Each number is 500 + 40 x the weight over the matrix's rms, rounded and kept within 0 to 999. Layers, rows and columns count from 0. Numbers have three digits each.

# up: layer 2 MLP up, 1024x256, rms 0.0332, rows 632-656, columns 0-127
# down: layer 2 MLP down (transposed), 1024x256, rms 0.0155, rows 632-655, columns 0-127
up632:571515545532532436459515465499492545433505482542555480520545480526504511476521542515513456494481499507545499432493538507506557488507436474498468499513469538480529512509476560500503479473578531483526476479516511491474503485493494517501516518501544472487498497467521490514490432484509486473504462457484508495523482514521495491511492540515477517503489520474487510500510497527542521498528
down632:483528440508451483511526491518518467537493558547539474495469540511529539494543542511483485487534523489517505484478520509486443517468470481498490523449481511487502465530520520493513523506493510512506475545496468509471490512518457458495490503502536513515518481540523505485497454500531471500514493547484556502490536488516527477489546527526559498503488461490485491524515486558551488496483
up633:528512438494419577569483479593421592501515519483542530539510458566486498509556363472474466470512455600515488524475506512462422409517472521506504500563507518526484467478514490512418507506493428483493568514451500444556542524474534466460498568454515552554498487549469489520503562465559534525576540507495458578456470534488513500632587526481400487493476524531462593499515526577438438474517
down633:475482557490547537371532426389531571421503528536505462478511479422493563459562506517498503525471462486488508417566486507604504441529514465566538484445470512471440501496442500436427530544536403518494492534488440425434494517371495557547521457558429462585483584502508500579444471512531474538475477444552531464550526518517536479521446540492541552474502485535430561483426519410549461480529
up634:555604494525513468431564526582455452528424535445503436511537478526437529470482509486468348500539483480478540597401510529520544481490509557438469510460403504497490523524559477532512539520475529429514442491522558520537475556513445516532487455474513464572485527476488518465489464490482530447414349464469422546502510478469528504461496413531441513540467483514479485458426446446410393621509
down634:463544402560374537440551484520510579524458457490592423513346512522585493552556592494408487580487511432473483505468446536523440550440472482530532456481528581551496503612449496484461516497499530468378493474522590558487476473581513371476495541548465461504563482497499480472546504549468557551560444562625477562524410458453524477579527503588472494522498419498401432523562520586462493477489
up635:545494545500558465509487609585452456571492524540551402467470494487507402432459565503560502459562506444510548500505552541550508537498533629483463509542492541525556451475507548528463570429486464486537469447508550488388539407469481563506489470682475499518485535474465413544538482490341461551366541486504472543483445540564491432580555679416459534426591515642559485530517504529543501508532
down635:425502454500511496500440559507572521452614498405531498529601572624390480362580448534521548426504514485493468470375586508472601474673492525484442476520400470487466547524538501555596414527442563524394474501528487481517423432469535557610516417483583482601542462554579439476474421579476530521426491504604459458456480476473507568513596497518405460451501485553587465596555467573485455527443
up636:495510546563521451510468539478465477510518531468481531471445508524487555483486475480502470492483503405536515538484476445522557503494512490525486494550519480495467493488487503474500507501521535496508482456498447522440493499466465433506440505522500523485523534471521501508501455481527480490497502463517559500520506486491481490524532512540458472510517478501497515527471524506510510463522
down636:495507472469544488492514522482489533509532552483478468465529549523517528488499498488516530488492487499493520472442457529572467538460488486507541512505490529504526526503457507492551476493475508481516458490517476510497531523507485496506470512450538499485482473488508447496482461518460452465484496510546538465493479511521475498511532515494453529488467488507506478516502488531522447444541
up637:491528461512485533457488526501507513505511500476501469499486466471495501494521520510537465488525478525530522478519507513520502504482485505480486508519510488505496450489501551508532503507500500496514484485458495492551507473501509506489490537512500483537534488454496510515497495494478511509514464489497477544480512507493519465526444520480474490457474475481501537484565468469489476511495
down637:472483468485557494477497506466501525487534465495512497487506517529507506495522547480548485471498505497526459491529490545478475527492473499481509484467487493517541527500472454479485513516517498480496498499489503508504439479472503515499501489487507503532466489529532483494490503539468520521486500512503499504495490488496525498520537511509518536524468526520469519506520506499491507508530
up638:527468490484486487477475464494480484483480477492492528521496490470481490518510478529493500506514496481500527470506495518466485515528497508495491497509469445482545473478507515541477505493492495518450547508498473494502472512477514499519537460453532521461522500517523510522503515476479479511565480474498458485550520460530527493480509490529525522535471548520482499516483494521521477533480
down638:485515527493468522531495480489547464504493484528477519491512491478515507498480471485519521487528507508514516505517547505521498524478498461484518514523520480470501473507519478506443471512491496517480505490483507456468514522505482532489507464496473544517467521474487535481485494513481485476459518542472498514486503484520512477472469504512510458518526564461509506517488539506523507492504
up639:500483567504503523467540479489515491485434470526480503491539490499492495521460503489463492509503455491484484532465518446498546517482506529470474498505439463481491513495500515448475517525511492492484500524525542525444504504513508523535518455504461510479508549486484483506531500496497529491517481529497466481524483517471482490486502462494481480520489517515516498501501501503478505503508
down639:500511482492470511458536462496498480510478519492505487502511452495454478501472471517475485474559488464479491510491456457485495499499509507564522526489510489482489488519486567512489479485517492496481498480482515514492540470462512488489501482508502479483536503564499508462493511503508490534527455507524514511492532483472469510488510512489499512499558527507475488546514527539480513474492
up640:476548538504500501529483495522495501507528507491470452498517463574463494504503538494559523497469527504460512475507507475524547502505497546486480548516519510550526518547481546515518491503508511506507491531508502473523497475510476475482490485539490489502466550460471464493497494526469512523504473521470519526489481554504507517541511538476464464480474481509468480516502473447477499480482
down640:513496466487487474490565507479496524474517447423485498507503499544467539469501497526493503477510507474496499497509447489520469508493487511471474487467482487505514571477500490551495443506520488514521471484506510462535533507500489493520476502496549471463556514508505514480474448533529498493516523516439490484514535455453532492502513535505484516497433484520529487521469517498502475524471
up641:416521428612482474495545482403541440491455478626588530488565575507532541527518575490566472506450468567559439594472507483507504514494528441574464521490422514529480476528525507363533529532593424529479495534384443470455506474477463543475587572541567538448574522431508537571487531467513547523444507530514596434473543499528435479427517540419484551429490410498532495557590570428475516470528
down641:489472504542547402582489517459441427470495455571545564510600499559480537569564454596587483496489477487506506507547423563515520496526461605583486572525404451485549500470485572575550502484439461461498565494476446440531506462528572553454497498505474597551465514512435511495527476536473470546494530496464580406475594446419479522527500493466427444450557564599515514500484467570440425526437
up642:513496493501504481565497477508542465533475524535566431501505543487526550519480480492472509502467496496542521544508529497456533565489538504483434489544523560510480495480544531505521443494542519492513509508502461531461511477507451534508461511501513524496553462479523532492501509505470469534536547481499538538505497513509514478507517490512496529494520497500487480481519479537497517536490
down642:501472498497554426502465532486500471491550475484493514507536516522550467497537505547528506456494528530471537488488523488447459497480478500565504492514515485503478470477517508469492524508472476541507487518526514474509511518527530499490507520467523507557458484503456433494460498496411474508452487468485520512497464480546509524507514474523488501469516469479530494520475457470503464513551
up643:560592468533492452466514429502506550531563560509496510516537508569540461510555533494430476567492485520598447394597473585499478481519455526507590334542478519526503496507442522440401545596521474455493406509540519434497556523521534515422490484489532443464516451481475477449490468475502500465451539500408624554636570554524505600532424473546355462436474418440508483421470430538511553544557
down643:460518480484503497519386437450505509509436566564452457516480396536531513445573550370469543591530524461526529497486423505496397461494449462550510580481521491463444483627616562530501537559493571526525500525541430494497500567469561491461462499447495531482577426465523518494478444548503402480568470494488512533552475539533500515500454506508449577515481478514557620553528480428624477492488
up644:521495422485564462504536472490510511499509481565520530549528471438501588523521502527534418504457552496507510436452557519560484496461586580469522524436507524554507504538499503483451490415550442462483634477530480552579463471490475504439529472528571485644471464537504508519451470468516384476458542463492526438460461507515416539439490503472507592547545421477535499494468511538493487540455
down644:511481549491490547487460538485545445571515569471580477552466523485437484534483541482469500471473515470482538548518515475513557554475511541580497581494455576495464502447562395520504516464439452469468480504534491477514516467585501580509510513519487484599437476519538555543519499524474492499512464486529474526533472492490469511590477535439498496463453512539482550443537446568557544500493
up645:451474497434454617547515359344458531518576510443553475533509597476552424485543569450491497522556459414450384482460609452451519567408570332623325493529552622539598586528501430496612504604470417486399406640562430503614372534489538496450426547357453552545693533486564494456524585346549521598614557378484550451540463497487297605582414484492538438551392489425510421593575471442527484630523
down645:636448617465581473398465484459460403559540560501562631517528420343521462594462501460470452535562351532518587456529495374496332488432437558426506413549565473523488626427578514546403582575511421559506513412462442438733500558461569547502521489562401459289449429452590414465494635357489418460703427545505509592495469501452468492532518586579476505569524487587423604564470542462529445515514
up646:670641427519449507708558431514565573471511643560499418620465522579517507474441468492350468407437432434504456516441540516508571414442467588553515433406638509520521538495377554591509591547599545469594464393522589557532527589538430487532567492490547492576376389496404549501668437502403396512514484499491560484522440554429384518470606442556497635526568452482507303368485487420505558572529
down646:485527473476473429457552520488488652465461470436559496545432538346559581428552627480407475625621444576597579535459527521428542429513563529684643493417433466521531394581450479409539508494570509442507457542666449500643586473534433564502666627404485435525465446470466599561499409498576443461497502390619593519451407595442539415469467552480567466508441500577559567456406512540576579425579
up647:510519471465512446503487498542482488520512512539493503518485490464500508495481479497480504487479481471482535512520509518492524529500500496498463506513535526488500514517525501523535485489488540508495517508518457499552482521480485514513487511476495451498523440511511505468523494498522525500523499458484513517542498496499542515475488513498474496489484514518486488462488516540482485539490
down647:519471504484513484474507534497474512538505520496478487532503513495508507502530517459508507512493539525530534496472526494490518474516530463467488498516488550529506512514511515469497510498479509488464502479471482491526500498476508517498490512487526471497491521465493481489504506492491490503457493502532479518474476487531508489495525484503519526492480481469501545496482513510505482507507
up648:512505538519524464496480530514559527496494497528502482537467510512529491498501546508528421492513498471481529445489513513473497521501527508496468481563461505501504509472503521525446495513527519486486523525497520516504495505499454478501512507527518490503482458476504475476506517529498519467459484531520463516535530511504453494519507504521440497470496540522508500483478466523514456480474
down648:470494488493491485537551518497521510473530484460499510489504524437498533548513481567503536515478497522523500505479534508515498494512494445501531481523501502494507482527533528509501480463479526510485538523496531514527490511454504496499493523524478514509537481508488484507485498487487510445496483533511486517515527474538488481517486507540497467490522481491444561539475512491491474484497
up649:462557423510540469480500481490471486510493493425485548502487512564425542493560456497508435507565535451513523525456503471441426511412487570617506536454522503553464474435570463435516489499501556475489541518487490485507521495532488510506473491473553481461523432517504381527481528556500533563454421538511484477498518526510491509531547438470515520578541531441481477501516484557437517520505
down649:444487490533499554578538466521483617505396426492511497416533484498518521565485532546489520520396480509511465479530442542551560563473576491520568460470524595509500544507469452529558470550478503538468480493509540526504491507480510508456492577560464502518540522500538532417505395554454510465451480465498486526484466519473445551432488481526445476581445467504457499493525558483469473489451
up650:502479500457548511473502480506528504496535491445524501485532495465491521503446518521499432497493506476508494493541502482444468543526494466507582447531524542502502509442495452518461505494485494489483523518523482500480478479501439525517529490495499450540461483511488519485486525520460515487539501533491542468519520501465515511478505463515484483515569504489503480477491467485526509530534
down650:488519491490516533515420495515497455511460487486533519506481486503479490494524455464478542539478498519473529537456543461511510491502497464489535506497517459485468488490527489531464501513524497521459525509430518516487530517522460503486513519511508507524521465503469524581493463484493466495451541533497471504513473524547522534515494528477511468506490516513540536447489482462513530509480
up651:518530484485509521458479489518511522508522509486509472492482472485494476473536483497498477493511537486439467535479479544542526534507504519531501503501516498522508519462514471481530488531450488515500488536513498451523487519509466510503462510499509461523529554513503507490491519537481538519523454533499502507534564536488500470469496466532512465487518482473512490480528479517476452521487
down651:490487508498509518522509444527486508522520471465475477523479533472494480502521501497460493504485490504513485534451460510491482481513515506489507471499513484557529536482490522529516521457537489509466494497467498464553514477521549488468489518499502494490514480464482506539496486481505517499510514489556501498502494474518496521501487492499494491503475510485527512488460538490484494486473
up652:494485498495511522540518475508475478463549471482498482492500505509502524496494465494505490487497538508493495495542514478473484493476502549482488477475506503520447514502517502476484503519484494478504547488497527538508504500523515520510480514509524502527421510493456515512496544506467474493499513480475517523488486504498511509489477515474553489522498505504502484513496516457497533467475
down652:511505477494523510470479531504484498488475488484478484501466475510473488488516513517488516487505499518463507511511500497497508482548493498504484474493503469509457534470494478491500481502507500504471485520467506515494503492500502508504454488495505491519512507465504531509495489469510517495477505503476512522510504531541519521494476486512507461478493500509508529497528533493534495508498
up653:470541508503473489510468528479507505500463504492512482498477500507484468479458499514511507489533483474475451490482500516479525466501530493473489524485530445500519508499468477493540478483444489463474537452520475512509488527496498458477476524503479484562472470501509459489516543506495455463462539514511520532497485517480466489541528538500520486467492483538506488478510543471486504479512
down653:527472531483508520499489471489493469529537488476492485480502502472517484462481485444448475468506497476490498523521504490549523520526506476481533531500474477575468533488496437526479474497476518514490507476535481491574490551498523508507557484525478455486520512490505465489511501494508499473487497481526450521475482551474455486520504527517527520483480489458546522487422513479523515489481
up654:559457492586601466547466450449504624486468396601485536477488484336496515553599456602517448535613595548353432430543440517580461539484548500526470444441480515407556449621592456479524515563630528560520702618484513501311615613519425527521430528599527434586431346618513529504524581501650505450502545510552352437508499462501488556529332464529668462517423577558454412462518531404463452448506
down654:509612596494504512580449533421463458531445680535430570459523465412621478443504634487566510554456441532441497455534595469474432557502503456521494640444444523518524493575564556638477538478414360435559500621412525528500452469563554570430401512493525463383419505471457525483563451378340518290481354434507526503428525514533472583524595512439451379470482447386529597405459603510492433448523
up655:465516512544495495507498539454501428466514519475501510490496562529512522517470530495460487506528537467516501496525521489436479526447489516566456504498550477503486527514540464523520487498533542493469475466483492483481489534479476477488493466498489525468558515479553506529452432494492445499441544472517539490537489475525508491471494498510474525505518532485497478497476502497505507539502
down655:501513455474447491531540483504507536470458480590474488498475501530572477561473511504518534426475479549511538481463513543513475469449462533497553503481552518530541491550465489498535449520462508537472492479541499485496481552528500461534527468435503480534506529481482457485501500552500469507473526486495510522501488508504511525496540514535451509499493494481477422512499497563523513492514
up656:522493506451518461569552469490427523492502508506480499508524504484480481472507470518499468492499459531498452534490485492463494512497458489522465509462522535494519573504501516489523486474507506495481522476525490514433501535466491509510465518495552483514465513510506477495502481492474457448565533487486533484481510531497521470527512497506506485538501520523499458456505528503522529475508